config.toml
num_hidden_layers = 17
hidden_size = 128
num_attention_heads = 2
num_key_value_heads = 2
head_dim = 64
intermediate_size = 320
vocab_size = 4372
hidden_act = "swiglu"
norm = "rmsnorm"
norm_place = "pre"
norm_eps = 1e-06
positions = "rope"
rope_theta = 10000.0
rope_fraction = 1.0
qk_norm = false
attn_scale = 0.125
bias = "none"
tie_word_embeddings = false
parallel_block = false
init = "uniform"
init_std_qkv = 0.0662
init_std_o = 0.0113
init_std_up = 0.0662
init_std_down = 0.0113
optimizer = "adamw"
learning_rate = 0.00306
beta1 = 0.9
beta2 = 0.98
weight_decay = 0.11
lr_head = 0.00456
warmup_steps = 471
schedule = "wsd"
decay_fraction = 0.701
decay_shape = "linear"
final_lr_fraction = 0.1
batch_tokens = [8192, 16384, 32768]
max_seq_len = 1024
doc_mask = true
train_tokens = 120400000
max_steps = 7089
dataset = "wikipedia_en"
Each number is 128 + 32 x the weight over the matrix's rms, rounded and kept within 0 to 255. Layers, rows and columns count from 0.

# layer 4 MLP up, 320x128, rms 0.119, rows 52-69, columns 0-127
[[180 166 121 130 119 135  78 125 131 105  89 114  95 179 130 120 169 100 169 157 138 151 195 122 121  95  80 173 150 127 110 121  89 113 119 107 134 107 113 149  83 133  91 117  50 104  91 109 162  91 164  69 152 123  67  61 156 120 129 137 143 157 118  96 171 148 144 126 117 143 160  67 153  91 148 103 162 118 116 109 125  99 107 141 138 202 103 119 182 129  95 147 118 139 135 138 122 164  68 219 111 145 129  98  72 138 140 151 151 140 101 114 100 127  83  94 145 112 118  97 145 150 114 110  86 121 136 102]
 [155 179 109 152 118  21 105 144 106 159  79 152 122 124 117 127  94 144 106  46  84 108  94 158 123 171  92  90 120 151 145 170 138 176 109 149 174 193 129 112  93 200 189  80  66 174 171 189  90 144 171 142  76 174 132  92 145  74 119 161  89 103 112 164 115 103 161 182 179 101  86 162 129 191 121 126  90 149 211 133 140 161 125 162 240 101 150 112 145 146 125  80  97 104 124 159 140 108 112 155 157 157 165  76  78 116 113 145 137 122  84 213 140  84  54  88  99 147 127 137  88 121 114 124 131 134 119  76]
 [122 156 122 109  87 145 127 104 131 151 181  90 117 124 107 115 135 142  55 142 156  78 170 134 169 119 136 134  61 145 156 138 143 118 104 191 151 147 125 112 168  67 158 142 120 115 122 130 111 144 157  79 116 135  68  78 109 172 163 137  87 176 100 114 164 129  93 149 139 196 112 118 154 134 158 141 144 122  98 186 142 128  89 131 119 106 135 140 124 109 169  91 138 111 148  99 116 180 102  96 179  93 141 149 153 135 146 153 113 184 157 133 106 116 119 164  46  97 107 134 130 121  93 171 159 115 134 149]
 [104  92 159 138 100 130 103 174 150 119 131  98 163 137 141 111  98 125 137  99 130 117 121 120 137 118 159 114  71 134 117 100 149 146 127  85 135 110 150 162 171 163 110 119 166  87 146 136  98 125 124  74 174 118 164 133 123 100 108 151 130 153 168 184  56 107 104 129 146 143 148 155 136 115 156 119 126 169 114 105 150 204 109 159 118  83 155 171 146 154 153 103  88  98  85 132 134  98 147 161 114 129 114 140 121 117 113 147 144 130 114 119  84 114  87 144 123 151 180 105 123 144 102 142  89  85 129  83]
 [135 100  91 152  96 117 129 136 128 153  70 137 126 161 161 122 145 126 154 122 133 112 176 177  90  92 149 110 123 112 107 120 157 145 115 100 122 152 166  74  73 118 109 183 145 174  64 129 102  97 107  67 125 112  98 126 138  88  69  76 148 171  69 115 152 126 133 164  79  94 139 139  98 164 147  89 101 104 118  82 101 121  83 136 190 137 115 158  91  95 106 110 120 124 138 102  89 152 122  95 189 115 128 136 121 155 129  79 136 150 149 135 149 145 137 122 110 187 122 113  95 151 115 171 121 111 125 151]
 [ 98 173 118 126 128  89 103 112 148 171 142 122 172 164 122 156  81 115 128 150 126  71 121 113 119 147 155 124 168 133  96  94 185 148 107 126 127 104  74 173  47  91 120 195 153 105 116 171 199 133  58 147 126 206  57 105 128 156 130 130 131 123 117 130 141 142 144 114 143 171 134 170 111 164 113  73 127 172 122 110  75 107 117 131 118 129 134 104 183 147 152 140 131 146 118 120  82 154  86 153 101  89 194 109  75 155 107 109 154 169 130 179 155 114 138 136 126 119 124 145  76 103 105 168  81 163 132  56]
 [171  98 137 125 142 120 157 136  68 127 158 246 132 124  52 131 124 132 145 149 148 125 106 122  92 130  77 157 111 145 154 127 179 115  95 227 177 192 132 205 150  99 174 176 145 140 182 140 138 162  94 108 109 104 211  96  79  73 167 165  96 105  18 215 140  81 165  97 119 170 155 146 142 168  79 165 163 205 115 130 170 158 162 215 162 106 143  87  96 141 160 117 151  82 155 109 193 152 108 129 152 176  81  88 143 101 135 187 145 111  57 143  87 102 145  83  96 102 123  98  85 154  87  60 120 113 131 129]
 [110 126 122 154 114 128 160 112 147 149  93 127  96 146 127  81 148 111 121  90 134 125 151 113 149  86 136  87 103 114 135 146  98 131  85  89  91 147 132 161 118 137 171 145 143 126 150 124 157 146 129 145  97 114 153 135 151 129 130 116 173 161 197 125 151 107 147 189  93 156 142 134 104  87 127 117 155 170 131 135  99 111 116 130 124 148 140 106 176 115  99 107 103 143 162 142 137 152 128 153 114 135 111 114  82  96 110  63 102 127  90 126 133 114 107 142 120 121  88 161  90 130 132 121  97 154 127 164]
 [109 145 129 127 158 145  82 142  66 137 156  49 131 103 149  93  78  98 121 121  88 136 121 155 125 117 168 124 118 121 135 103  91 159 173 150 102 126 142 141 188 133  93  62 128 126  94 113 143  81 173  87  90 177 155 109 129 109  58 115  88 141 178 132 134  95 157 173 146 208 119 118 183 119 148 155 104  99 119 149  65 184  67  14 190 119 115 117 173  86 127  40 141  88 156 122 119  95 108 168 140 156 104 191 225 130 142  85  59 102 149 142 100  95  99 126 122 115 124 119 143  84  62 185 127 115 154 119]
 [178 159  94 196 122  67 131 147  66 126 105 108 133 117  91 176 107 180 169 139  57 159 139  47 147 180 126 142  87 206 113 124 160 151 164 135 115  96  99 101 156  38 134 140  66  97 185 144 174 141 160  62  80  88 112  91 130 153  32  98  84 136 122 172  72  87 110 153 137 180 111 136 131 170 123  82 104  95  62 179  81  82 150 166 125 161 140 163  66 120 165 132  65 106 131 152 152  98 111  44 119 155 104 148  52 132 177 123 137 146  80 130 115 114 138  82 142 167 123  86 138 137  86 150 187 159 104  30]
 [126 168 124 126 136 183 176 112 169 100 125 238 115 173 131 145 102 132 142  98 131 169  57 178 140 136  53 151  54  85 159 115 177 121 135 128 129 147 127  65 136 164 176 197 135 186 184 138 159 139  95 161 201 148 147 139 107 129 161 143 125 167 115 176 121 109 116  87 104 114 152 173 142 147 168 120  53 160 130 124 112 122  43 139  84 158  57  90 151 123 126 133 120  94 129  95  75 134 125  86 123  86 104  92  93 147 160 179 155 164 110 149  71  92 127 175 158 105 112 138  91 166 123 122  92  65 116 165]
 [ 75  68 107 129 115 137 108 163 167 193 115 108 131 214 148 243 117 133 194 139 139 112 134 113  93 120 145  58 128 145 173 157 150 136 145 157 106 140 112  86  50 157 153 160 175 109 159 126 148 140  95  86 134 127 125 127 127 210 120  78 143 152 120 122 121 159 116 121 128 130  92 165 131 120 147  42 149 180 141  95  94 116 108 156 146 144 156 121 128 117 109 116 126  74  89 135 131 172 194  97 161 128  89 147 171 121 127  97 149 146 104 110  92  84 123  57 139 135 109 144 157  89 136 222  86  76 174 153]
 [123 170  82 177 133 119  62 144  68 113 113 120 150 151 230 121 173 162 129 138 159 171 108 143  54 127 139 121 162 136 153 159  75  98  96 192 131 136 126 193 105 107 110 130 157  77 104  83  78 147 150  98 142 116  54 134 128 126 118 127 152 131 117  74 194 113 124  95 151 147 120  62 100 104  81 144 110 173 172 112 132 116  69 121 146 104 127 145 186 111  19 157 179 135 157  82   6 171 170 149 132  82  97 138 139 115 150  48 198 115 151 195 185 134  74  65 197 123 112 157 124 125  99 102 134  96 132 103]
 [150 110 124 113 114 120 161 124  81 125 183 116 186 130 105 149 209  74 131  68 132  94  99 128 108 119  68 136 182 108 131  83 190 158 117 145 137  76 161 145 100 125  76 204 128 168  55 157  79 127 115 144 136 136 210 144 106 134 128 137 163 131  61  59 143 116 127  66  86  20 110  94 106 128 140 162 131 110 103 162 106  96 184 107  98 115 108 104  93 137 117 114 144 163 131 117 168 134 113 142 152 135 187  92 123 150 108 143 179 101 169 136 152 137 110 169 122 125 114 121 156 175 131 108 121 152 118 166]
 [119 105 141 113 119  95 145 121  88 142 109  86  87 135 141  96  89 144  89 114 123 169 161 140 115 132 168 110 121 137 136  95 154 131 124  71 134 142 125 109 154  70  82 133  96 140 148 114  81 118 150 109 112 117 121 104  96 128 143 146 134 130 146 125 128 129 122 138 111 108 149 109 150 170 184 141 152 160 158 131 105  92 103 142 124 160 126 136 110 154 148 117 137 127 148 161 103 169 135 120 127 113 110 144 126 134 105 126 142 134 149 162 127 167 177 185 109 122 124 117 130 127 134  98 104 124 134 150]
 [118 114 138  52 100 105 126 150 174 110 127 136 154 101 133 120 106 122 131  68 137  90 143 174 154 135 105  85 128 124 129 136 126 111 116 116  59 126 120 135  84 153 126 181  54 113  96  87 104 136 157  45 147 129 160 147 125 152  93 130 135  88  95 152 136 132 160 135 150 116 104  53 114 120 105  68 122 116 142 123 123 109 143 159  66 171 156 173  92 125 101 103  93 161 125 129 168 118 103 109 127  97  85  87 114 113 155 113  95 150  95 139 126 159 105 122 176 143 157 154 121 114 104 116 152 121 140 136]
 [151 131 102 140 129 173 122 113 119 196  97  60 142 143 120 133 102 180  88 137 174 134 125 125 148 129 117 181  84 120 127 179 132 103 115 123 118 164 119 131  68 105 125 117 100 180 155 118 106 139 138 182 119 148 172  95 130 113 112 113 151 135 153  88 159 137 116  81 152 140 102 147 125 116 139 124 161  99 106 103 124 172 169 119  83 152 111 158 120 145 177 120  53 154 108 102 127 170 143 150 107  93 121 120  83 129 105 145 126 140  80  51 132 132  83 128 172  99 122 123  88  81 167 103  76 107 138  98]
 [ 87 125 104 123 160 145  61 122  68 134 112 157 166 149 112 128 100 142 144 152 126 103 120 136  91 143 123 143 172 106 150 113 131 118  80 137 190 167 116 116  92 154 101 120 132 120  93 130 124 112  89 174  89 134  93 147 155 138 182 155 136  81 122  97 127 122 150 116 182 127 114 175 120 157 119 146  94 123 110  81 182  96 174 182 136  81 182 126 126 121 100 106  97 139  82 143 122 113 183 139 132 155 136 156 158 106 103 112 163 102 129  96 131 136 120 101 147 146 121  86 137 172 140 138 115 119  86  97]]
# layer 4 MLP down (transposed), 320x128, rms 0.118, rows 52-69, columns 0-127
[[151 133 104  84 117  93 155 235 145 105 129  50 152 155 148 133 125 134 167 143  74 111 140  86 145 124 150 145 118  20 104 101  81 122 103 163 167  84 192 187 110 103 129 152 104 101 134 120 123 145 107 126 136 172 117 143 137 109 101  96 100  91  89  52 130 135 169  75  86 168  81 149 172 131 138 168 115 144 156  99 139 143 152  89 127 143 109 140 138  96 178 111 159 136 130 150 141 136 117 119 133 146 144 113  98 137 129 112 123 129 107  97 184  98 123 107 116 138 115 165 127 167  98 152  38 133 175 126]
 [156  82 130  70 141 122 130  24 100  97 167 126 130  76 149 123  83 151 112 141 125 104 116 181  93  97 127 144 117 220  71 105 149 179  92  82 143 156   0 117 105 164 157 101 142 127 161 144 141 162  96 118 122 190 114 128 171  98 111 228 101 151 101 168  98 115 150  82 104 136 124 159 136 105 141 151 101 141  98 137 108 180  96 159 157 153 172 117 131 136 171 148  96 124 136 168 134 148 129 125 145 190 151  98 125  75  85 104 125 100 130 144 124 155 149 140 151 163 131 162 102 111 125 123 118 154 119  94]
 [136 114 130  96 145 124 119  80 110 149 170 105 126 121 157 131 112 118 113 132 109  99 152  54  87 176 151 119 151 146 132 119  91 153 113 118  90 139 117 185 135 118 121 135  96 121 164 137 110 153 104  98 135 127 159 121 105 117 157 217 121 138 113 147 163 116 143 131 117 132 137 138 108 133  81 126  99 174 106 115 112 113 155 117  83 112 161 111 143  96  99  86 152 142 136 255 174 103 146 110 124 104 116 125 116  76 139 126 122 129 102  99  85 130 110 142 134 119 104 121 173 134 152 110 134 133 124 161]
 [ 83  81 122 136 157 107 143  68 134 118 112 179  92 101 116  66 126 145 131 117 135 142 125 156 105 100 192 153 130 135 147 102 181 124 102 124 101 128 105 190 171 104 136  91 142 107 152 128 115 170  58 124 105 114 123 170 130 110  69 132 139 175 186 132 148 132 101 149 150 182 114 143 100 102 156 138 146 117 116 122 110  85 101 147 173  58 137 119 142 116 156 110 115 102  84 145 125 150  80 163  97  97 110  95 163  92 170 112 136 147 114 101  97 127  89 139  99 166 106 122 121  87 100 100 127 112 145 179]
 [ 96 138  88 111 162 152  85 248 179 124 141 105  95 114 133 150 118 141 169 106  56 117  82 132 114 102 126 129 139  93 114 123 136 112  92  61 134 162 183 178 136 122  93 143 129 176 164 107 103 121 150 142 128 104 119 170 111 111 113 185 155  92 120  95 124 107 109 150 150 127 158 165  64 144 124 142 102 124  97 105 124  84 136 143 161 135 103 173 139 169 117 120 110 154 114 125 126  50 119 133 119 133 163 134 119 137 124 151 120 120 113 121 123 146 114 120 155 154 106  84 155 165 158 112  99 104 145 143]
 [127 167 114 115 140 156 161  47  84  93 154 147 130 154 116 119  94 120 159 193 148 106 141 160 118 126 116 101 179 181 135 121 109 138  79 156 135 118 150  82 123 115 129 149  92  94  96 225 177 164 112 173 161 182 138 135 109 187 129 133  83 139  99  67 209 109 149  61 119 106 116 126 112 143  85 140 136 134 116 154 143  98  79 124 121 143 156  76 170 131 164 101 151 128 133 105 110 127 144 144  74 148 154 103 114 108  95  82 124 162 158 141 164 106 117  86 149 127 140  79  64 140  84 134 137 125 143  72]
 [137  76 138 157  87 178 139  35  84 120 148 193 118 122  73 124 102 151 158 100 235 160 119 118  31 168 159 101 114 114 124 127 128 157 125 134 179 122 100 115 163 107 153  89 137  81 134 177 138 242 141 126  82 158 118 120 164 110 102  96 105 130  86 155 138  29 149  89 154 182 130 118 116  98  87 169 115 167 151 126 181 172 124 156 184 146 138 125  70 165 212 112 158 116  88 118 197 121  61 140 106  95 111  29 136  67  87 168 141 131  95 169  79  88 145 113 121 141  63 177 118 113 142 114 105 119 122  86]
 [140 164 107 161 107 190 129 163 159 100 137 111 157 175 127 136 109 143 125 106 154 130 117 144 197 108 149 108 117 123  98  90 154 104 133 131 173 121 155 116 124 122 113 152 138 163  80 148 152 162 138 168 132  77 167  79 140 109 140  91 124 108  72 115 143 143  92 147 129 109 153 151 131 126 156 112 147 140 171 112 106  98 123 129  80 165 135 103 132 166 105 105 116 116 111 104 145 118  95 111 118 111  98 129 127 131 120 127 122 125 107 105 156 105 156 101 133 134 115 162 115  98 109  85 141 154 173  89]
 [107 178 110 178 150 102 179 165 180 137 149  36 195 133 168 120  94 128  74  83  67 120 129 164 140 161 151  97  87  84 150 129 150 133  90 130  58 181  43 154  68 129 104 168 138 161 111 110 109  38 153 112 157  80 142 134 142 116  67 117  94  98 122  53 173 128 138 116  82 130 157 113 184 117 179 110 136 155 184 125 111 133 142 102 124  96  91 122 120 165  40 105 139 145 142 209 109 133 103 134 124 142 117 160 141 134 171 148 145  83  99 143  47 144 133 136 135 159  72 106 101 133 109 139 157  37 192 118]
 [165 129 167 151 123  94 203 248 104 102 147 181  79 112  69 133 139 131 160 182 104 150 149 108 135 187 149  89 123 215 100 129 129 173 177 127 144 111 196 158  96 102 198  67 185 126 107 144  61 122 101 120  86  95 106 103  97 130  85  72 141  92 105 199 116 177 117 127 112 185 122 131 142 144 169  57 144 112  61 165 125  78 145 113 132 133 109 106  71 149 168 121  67 149 158  99  89 132 115  81 209 148  31 182 111 181 139 113 212 126 165  90 175  92  95 103  76 186 123 107 150 162 155 166 146 201 116 130]
 [109 161 164 138 161 158 127 134 131 107  74 174 132 159 154 187 172 190 120 125 125 140 106 115  92 142 163 135 137   0 115 148 134  71 129 116 135 148 189 126 122 151  64 155  43  92 181 173 147 162 128 162 146 116 123  96 134 104 144 143 131 117 104 119 113 148 187 128  66 106 158 134 138  99  99 197  95  88 104 159 135 128 148 125 112 124 120  52 144  87 180 113 122 206  93  93 159 111 145 121  86  85 146 175  60  86  97 124 136 181 114 184 158 158 111 140  80 144 105 159 128 109 116 127  87 107  86  90]
 [ 52 140 162 174 117  58 135 117 115 136 118 118 112  92 144 147 105 103 122 179 177 106 127 163 141 101 134  97 119 119 134 113 121  94 177  88 100 124  80 167 100 143  99 162  83  94 137 182 108 106 102 123 108 150 104 104  95 166 149 142 196 166 118 129 138 124 164  75 187 118 107  96 122 137 104 133 165 212  65  89  91 127 177 110 130 117  90 111  87 155 173 151  63 100 115  87 100  83 144 145 203 187 139 130  94  72 109  92 173 177  94  96 127  66 105 113 150 143 128 120 119 187 128 133 133 117 108  82]
 [198 194 141 160 131 131 102 131 131 161 109 112 226 136 162 129 101 136  96 129 114 161 157 114 109 142  75  61  84  53 139 121 107 109 145  23 112 110 145 141 150 151 161 120 114 169 163  77  76 146  71  92 156 153 110 100  98 102  63  69 126 105 153 139 172 114 142 116 211 102 118 120  91 149 143 139 106 174 155  89 120 116  93  46 166 165  66 109 160 143 145 171 153 132 163 103 166 102 166 150 131 145 135 130 152 143 147  71 156 130 185 137 207 105  98  57 102 139 140 188 135  68 130  59 142 156 149 119]
 [169 111 137 139 108 136 153 124 109 140 156  28 136 174  92 174 189 113 131  68 108  90  76 103  74 134 120 102 133 158 111 122 170 136 125 140 104 195 106  59 106 128 116 163 129 104 115 214 140 162 127 165  98 152  80 137 129 142 155 147 148 125 132  89 116 107 158  34 126  98 126 125 107 142  98 141 125 206  99 180 176 116 168  65 153 142 140 131 120 172  96 132 138 172 161 102 134 107 123  84 134 153  89 119 134 142 138 143  70 111 113 118 125  96 157 116 151  88 152 137 141 198  81 139 113  90  98 130]
 [103  93 121 112 119 123 128 121  94 157 110 130 136 144 174 109 143 151  53 127 110 176 144 114 138 141 112 135 147 120 128 125 150 122 108 139 139 153 130 132 124 116 106 141 101 108 149 146 162 138 101 171  90 147 125 122 155 118  79 119 143 139 129 129 110 157 131 147  77 105 200 111 132 156  99 134 124 128 105 134 143 101 102 125 114 146 119 142 121 104 119 122 139 112 131 145 152 150 117 131 140 123 139 169 158 160 110 152 145 128 121 138 117 133 131 150  83 138 166  88 150  89 105 132 120 100 125 120]
 [ 80 131 132 140 110 134 152 114  68 136 122 134 103  85 141 141 146 153 122 113 155 167 107  69 166 117 104 129  62 131 110 155 149 147 177 113 150 124 142 180  97 130 143 116 148 127 116 106 141 115 134 140 111 143 140 152  99  98 112  87 108 134 155  91 147 128 124 118 104  93  98 119 129 168 201 163 121 115 120 169  99  94 142 137 137 145 113 131 173  68 136 112 194 108 109 102 129 100 135 115 216 103 144 165  82  91 101  92 105 110  95 126  91  96 131 131 151 112 109 129 141 133 123 125 144 152 179 111]
 [117 100 156 100 163 153 103  12 146 124 155 107 111 114 100 124 133 137 116 147 204 125 128 143  90 124 142 138 201 187 143 148 121 181 105 134 158 110   0 126 109 131 120  93 152 133 108 100 147 110 111 132 181 112 147 115  81 119 152 137 101 125 114 134 128 137 153 157 124  97 157 104 126 131 146 153 139 121 144 101 172 119 119 139 111 154 129 122 109 138 115 124 118 133  90 126 139 116 130 169  69 109  97 128 149  71 140 140 104 125 117 156 110 106 139 105 102 155 133 142 110 108 138  96 140 140 152 127]
 [184 113 112 105 147 114 181 146 122 126 168 178 168 140 147  67 188  87 113 116 157 107 165 178 152 110  93 108 119 175 180  85 102 154 148 147 118 128  31 127 124 138  78 133 168 103 128 101  97  94  61 136 109 107 121 137 157  88 154 151 153 116  68  84 119 124 104 126  99 119 114 110 113 161 127  99 108 134  84 127 160 142 125 105 130 191 102 155 123 156 135 161 117 139 110 134 132 163  90 100 157 174  80 176 144  87 122 146 101 111 153 118 135 160 112 159 150 161 145 113 144 121 123 112 137 136 169 112]]
# layer 4 MLP gate, 320x128, rms 0.13, rows 53-70, columns 0-127
[[175 115 118 119 145  51  35 133 100 148 118 140 116 116 140 123 103 137 107  84  92  79  65 153 115 177  87 134 113 139 153 190 131 159  88 129 192 212 144 128 131 147 167  68 107 157 161 173 139 124 139 186 109 182 124 123 136  79 141 149 124  67 121 170 108 117 166 165 186  89  79 128 120 197 126  85 122 143 171 137 127 179 121 192 204 115 117 117 146 129 174 101  98 106 150 185 152 113 143 123 127 165 167 119  48 115 101 130 108 103 119 217 127  98  71 105 183 170 165 126  32 107 145 107 104 116  94  70]
 [140 148 141 178  97  98 120 102 150 210 134 117  79 181 164 130 176 124  87 132 126 115 137 106 133 149 164 132 103 106 106 144 154 114 147 119  55 157 129  87 141 172 135 146 143 133 160 169 141 104 169 116 105 120  92 174 124 118 150 145 166 123  72 130 197  95 115 158 139 133 116 187 182 110 204 152 179 177  94 141 159  80 118 151 133 175 145 172 122 107  98 140 134 124 180 114 149 156 113 138 133 100 149 169 122 143 163 148 104 134 133  89 109 151 138 112 119 144 116 146 144 137 130 150 139  80 131 117]
 [138  90  96  91 127 144 113 184 119 124 112 127 149 137 135 106 135 108 132 111 144  96 164 166 126 191 148 124 120 108 139  85 149  92 141 110 121 118 141 157 147 125  80 134 125 138  97 143  82 142 121 122 115 136 126 192 124 106 123 111 133 135 130 112 147 134 100 116 156 117 139  84 115 149 173 164 104 114 144 139 175 156 176 132  94  98 163 136 132 151 122 109  79  88 101 105 129 139 116 112 123 151 138  98 188 122 141 133 160 157 124 143 113 141  93 125 119 106 115 136 133 133 122 125 169 104 114 132]
 [ 84 175 137 142 122 121 126 126 133 148 201 112 113 107 126  92 115 123 137 116 109 194 125  75 177 180 162  99 163 100 108 134 106  78 151 118 134  77 144 151 131 129 151  83  95  87 178 120 135 140 131 182 111  96 173 139 132 100 113 154  68  42 142 109 107 149 186  85 168 145 163 137  98  57 136 140 141 170 171 129 148  76 156  62  81 116 163 101  95  97 134 143  97 179 144 111 182 124 128 139 107 162 199 118  72 154 137 139 126 123 152  91 124 105 125 134 127 112 183 101 144 136 121  87 111 106 142 198]
 [138  67 155  98 132  78 133 131 141 163  98  99  42 151 140 162 100 143 115 134 120 130 193  89 113 168 152 114  86 130 138 134 152  94 179  84  91 206 107 178 101  89 118  91 117 109 167 133  81 114 150 161  49 164 153 135 139 153 112  81 125 112  94 144 158 182 154 144  92 219 169 138 173 157 107 146 226 225 154 135 121  92 120  82 124 150  84 163  86 171 121 172  72 114 107 113  96 148 152 135 129 126  95  88  91 135 112  75 177 131  90 174 143 143 143 121 151  87 145 135  76 138 110 124 119 142  95 200]
 [149 143 101 101 201  95 163 133  85 137 108 191 128 164 113 184 151 102 169 147 123  83 121  81 162 147  78 158 114  81 232 182 142  89  79 135 151 194 136 162 140  99 168 176 148 132 121 139 180 150 109 130 132 116 213 112  62  94 181 100 148  70  89 164  98 148 142 127 104 210 144 155 142 154  71 159 174 212  90 127 161 170 154 191 141  97 149 161  90 135 115 119  96  82 123 116 143 167 122 118 139 202 118 113 156 139 138 189 158  85  83  88 127 117 137  70 122  81 134 113  39 143  67  98 130  55 104 148]
 [129 188 159  98 130 147  81 116  96 143 149 117 135 127 160 131 101  75 134 121  92 106 123 141 125 195 149 109 127  97 141 102 116 139 169 151 119 102 145  54 156 209 120 153 145 147 110 162 136 144 135 114 141  96 107 103 113 125 117 116 115 112  96 113  65 101 117 137 153  92 136 136 132 175 144 139 110 114 165 116 112 212 107 136  73 117 153 123 113 137  95 139 107 162 148 132 172 124 149 102 126 160 184 139 147 135 150 193 158 165 143 124 141 122 133  87 166  98 174  98 212 155 143 153  99 125 119  90]
 [110 181 148 155 108  82 122 163 151  86 106 172 108 182 148 176 180 160 177  94 127 178 124  52 116 131  74 151  85 116 200  91 162  72  42 136 182 139 166  91 151 101 170 150 112 154 138 126  99 168  93 128 151  94 128 149  82 150 138 113 115  90  66 133 105 143 105 127 105 143 194 157 128 134 114  96 160 171 171 130 200  74 121 173  65 115 118  98 114 125 129 161  86 122 121 149  99 142 187  69 150 158 139  39  30 152 137 199 222 105 128 136 179 174 150 131 128  84 151 112 107 155 136  57 148  70 117 173]
 [171 123  79 144 107 137 133 143 131  96 200 192  92 185 112 116 115 124  70 106 154 129 130 154 142  94 141 208 169 127 105 192 124  91  98 128 205  74 187  93  75 118 146 186 139 130 168 120 154 130 186 134  95 167  62 124  70  74  76 109 133 137 136 110  92 190  98  83 105 177 135 168 112  64 121 126  92 205 114 157 105 172 134 131 122 155 216 157  88 129  73 123 125 129 162 125 194 187 117 138 141 138 172 170 159 255 147 107 201 102 155  84 171  92 147 160 108 128 193 116 123 192 133 112  89 121 124 128]
 [ 97 155  96 132 117  82 156 173 115  86  93 114  90 142 122 227 169 193 145 178 157 155  93  93 114 196 159 166 142 113 136 193 147  49 106 107 121 109 128 144  98 199 147  86 162  56 165 164 116 119 121 151  90 174 100 145 157 110 162 122 221 123  66 134  96 150 132 112  96  93 139 188 152 132 108 184 141 158 204  92 186  70 133 167 146 168 122 113 128 118 134 157 151 167 104 145 173 114 123 168 154 113 174 144  88 138 162 114 151  94 107 193 169 164 150  81  94 148 112 158 155 146  89 106 102  71  87 141]
 [ 96  92  91 151 169 210 136 170 134 128 150 137 161 128 183 162  96 126 179  79 138 140  89 154 144 101 101 107 103  78 178 178 109 149  91 125 103 140 107 145  92 150 157 130 123 123 102 152 128 141 103 143 166 105 140 126 161 143 150 141 147 161 214 140 189 126 141 143 187 136 137 161 181  99 106 125 162 150 119 199 132 156 136  80  83 118 119 138 146  96 123  72 140 156 127 110 175 178 153 135 141  95 113 107 153  76 119 138 214 120 152 136 163 105 155 136 164 129 127 135  80  31 162 119  88  77 128 176]
 [224 191  65 147 117 109 135 136 131  97 128 180 144 124 130 234 123 161  88 138 102 134 166 115 142 116  82 168 176 109 160 103  96  90 102 130 104 167 167 156 147  75 107 172 120 164 145 103 132 142 172  96 116 133  92  88 132 116 169 107 187 179 129 126 171 157 107 129 203 212 146 127 142 125 200 179 101 172 186 156 147 153 102 145 114  76 130 116  75 173 139 203 173 107 136 136 126 133 124 147 138 155  86  94 148 219 195  84 128 120 135 186 155 171 125  84 140 108 168 118  87 142 103 119 105 123 110  65]
 [140  91 108  76 104 139 164 118 116 106 164 123 183  52 148 121 129  66 130  79 105 104 128 155 173 137  91 117 152 101  98 141 154 135 127 143  89  73 171 149 107 125 130 188 114 143  79 157  67 116 138  91 105 106 180 136  98 130 109 133 113 152  73 112 127 191 111  54  82  89 133 132 100 153 100 114 158 114 143 128 126  95 159 155 146 140 114 137  83 114  51 118 144  91  98 121 109  70 132 120 115 167 173 128 132 137 142 143 119 181 165 169 183 112 118 188  73 115 168 116 115 174 113  68 166 119  93 145]
 [118  96 144 137 148 159  94 149 167 109 105 148 148 131 178 134 138 133 176  92 113 133  88 152 122 106  97 133 104 127 140 119 133 137 115 122  92 143 162 161  98 106 156 143 105 148 170 146 128 126 165 136  81 136 118 123 133 109 106 152 126 137 152 137 168 119 153 125 115 144 134 131 117 107 120 127 109 117 133 174 121 139 123 134 128 121 101 155 125 155  95 119  74 108  96 101  99 119  81 122 147 124 136 125 148  76 150 128 131 125 116 178 106 138 121 126 156 124 153 139 116 114  91 105 110 117 115 123]
 [141  88 152  99 113 128  81 120 109 130 120 139  80 118 106 137 112  95 122 131 132 170 162  89 134 150 149 190 132 136 119 157 113 126 150 133  82 115  89 130 171 110 118  92 150 149 145 159 141 117 105 103  80 142  98 127 143 123  94 112 152 171 115 140 116 178  79 173 173 147  88 107 152 148 167 149 146 103 159  99 160 152 119 117 131 155 141 125 101 123 153 158 126 123 135 119 142 112 179 100 125 110 114 144  98 128  93 104 105 108 146 180 151 120 120 133 148 112 163 149  71 127 159 134 115 151 136  96]
 [152 132 101 131 112 168 153 110 103 173 101  93 135 138 139 162  92 189  93 127 164 120 120 118 142 140  89 170  92  96 131 157 131  88 129 121 117 127 115 151  79  79 134 110 120 155 146 111  98 117 164 146  88 153 166 114 120  94  91 100 168 123 134  84 124 141  89  78 138 167  94 144  97 108 129 129 158 100 106 115 118 162 169 125  98 144 129 196 146 132 139 107  68 144 105 101 115 183 132 148  93 115 135 116  66 163 121 167 144 115  97  68 161 131  80 124 174 107 130 105  66 109 151 126  79  82 119 126]
 [122 124  96 149 119 124 125 187 149 164 134 129 144  81 123 157 174 132 147  83 130 133 135 115 163 115 129 128 184 152 116 120 150 149 125 127 157 112  97 127  75 151 128 123 146 138 117 197 152 129 145 142 135 123 132 166 152 140  95 176 109 136  97 151 118 212 136 193 144  47 123 117 143 186 126 132 158  58 161 179 113  89 118 118 111 117 183 128 180 100 103  93  91 125  96 160 138 144 171 149  66 160 121 121  93 118 119 130 161 114 116 155 153 166 111 132 160 118  92 161 106 126 135 115 145 117 129 168]
 [203 162  79 157 149 109 152 124 158 117 211 119 159 125 130 174 131 133 131 153 109 100 129 118 155 100 119 188 119 135 150 167 109 130 131 163 131 139 129 109  58 122 189 216 168  62 145 155 181 132 112  92  96 124 102 108 144 140 127 152 131 124 102  76 142 112 163 128 105 155 139 172 154 148 130 134  47 123 129 143 158 112 111  83  94 133 183 138 150 114 110 155  92 157 166 148 203 198 164  91 140 180 116 128 153 132 155 114 140  75  38 166 141 175 120 150 176 116 154 134 127  99 109 172 126 127 137 110]]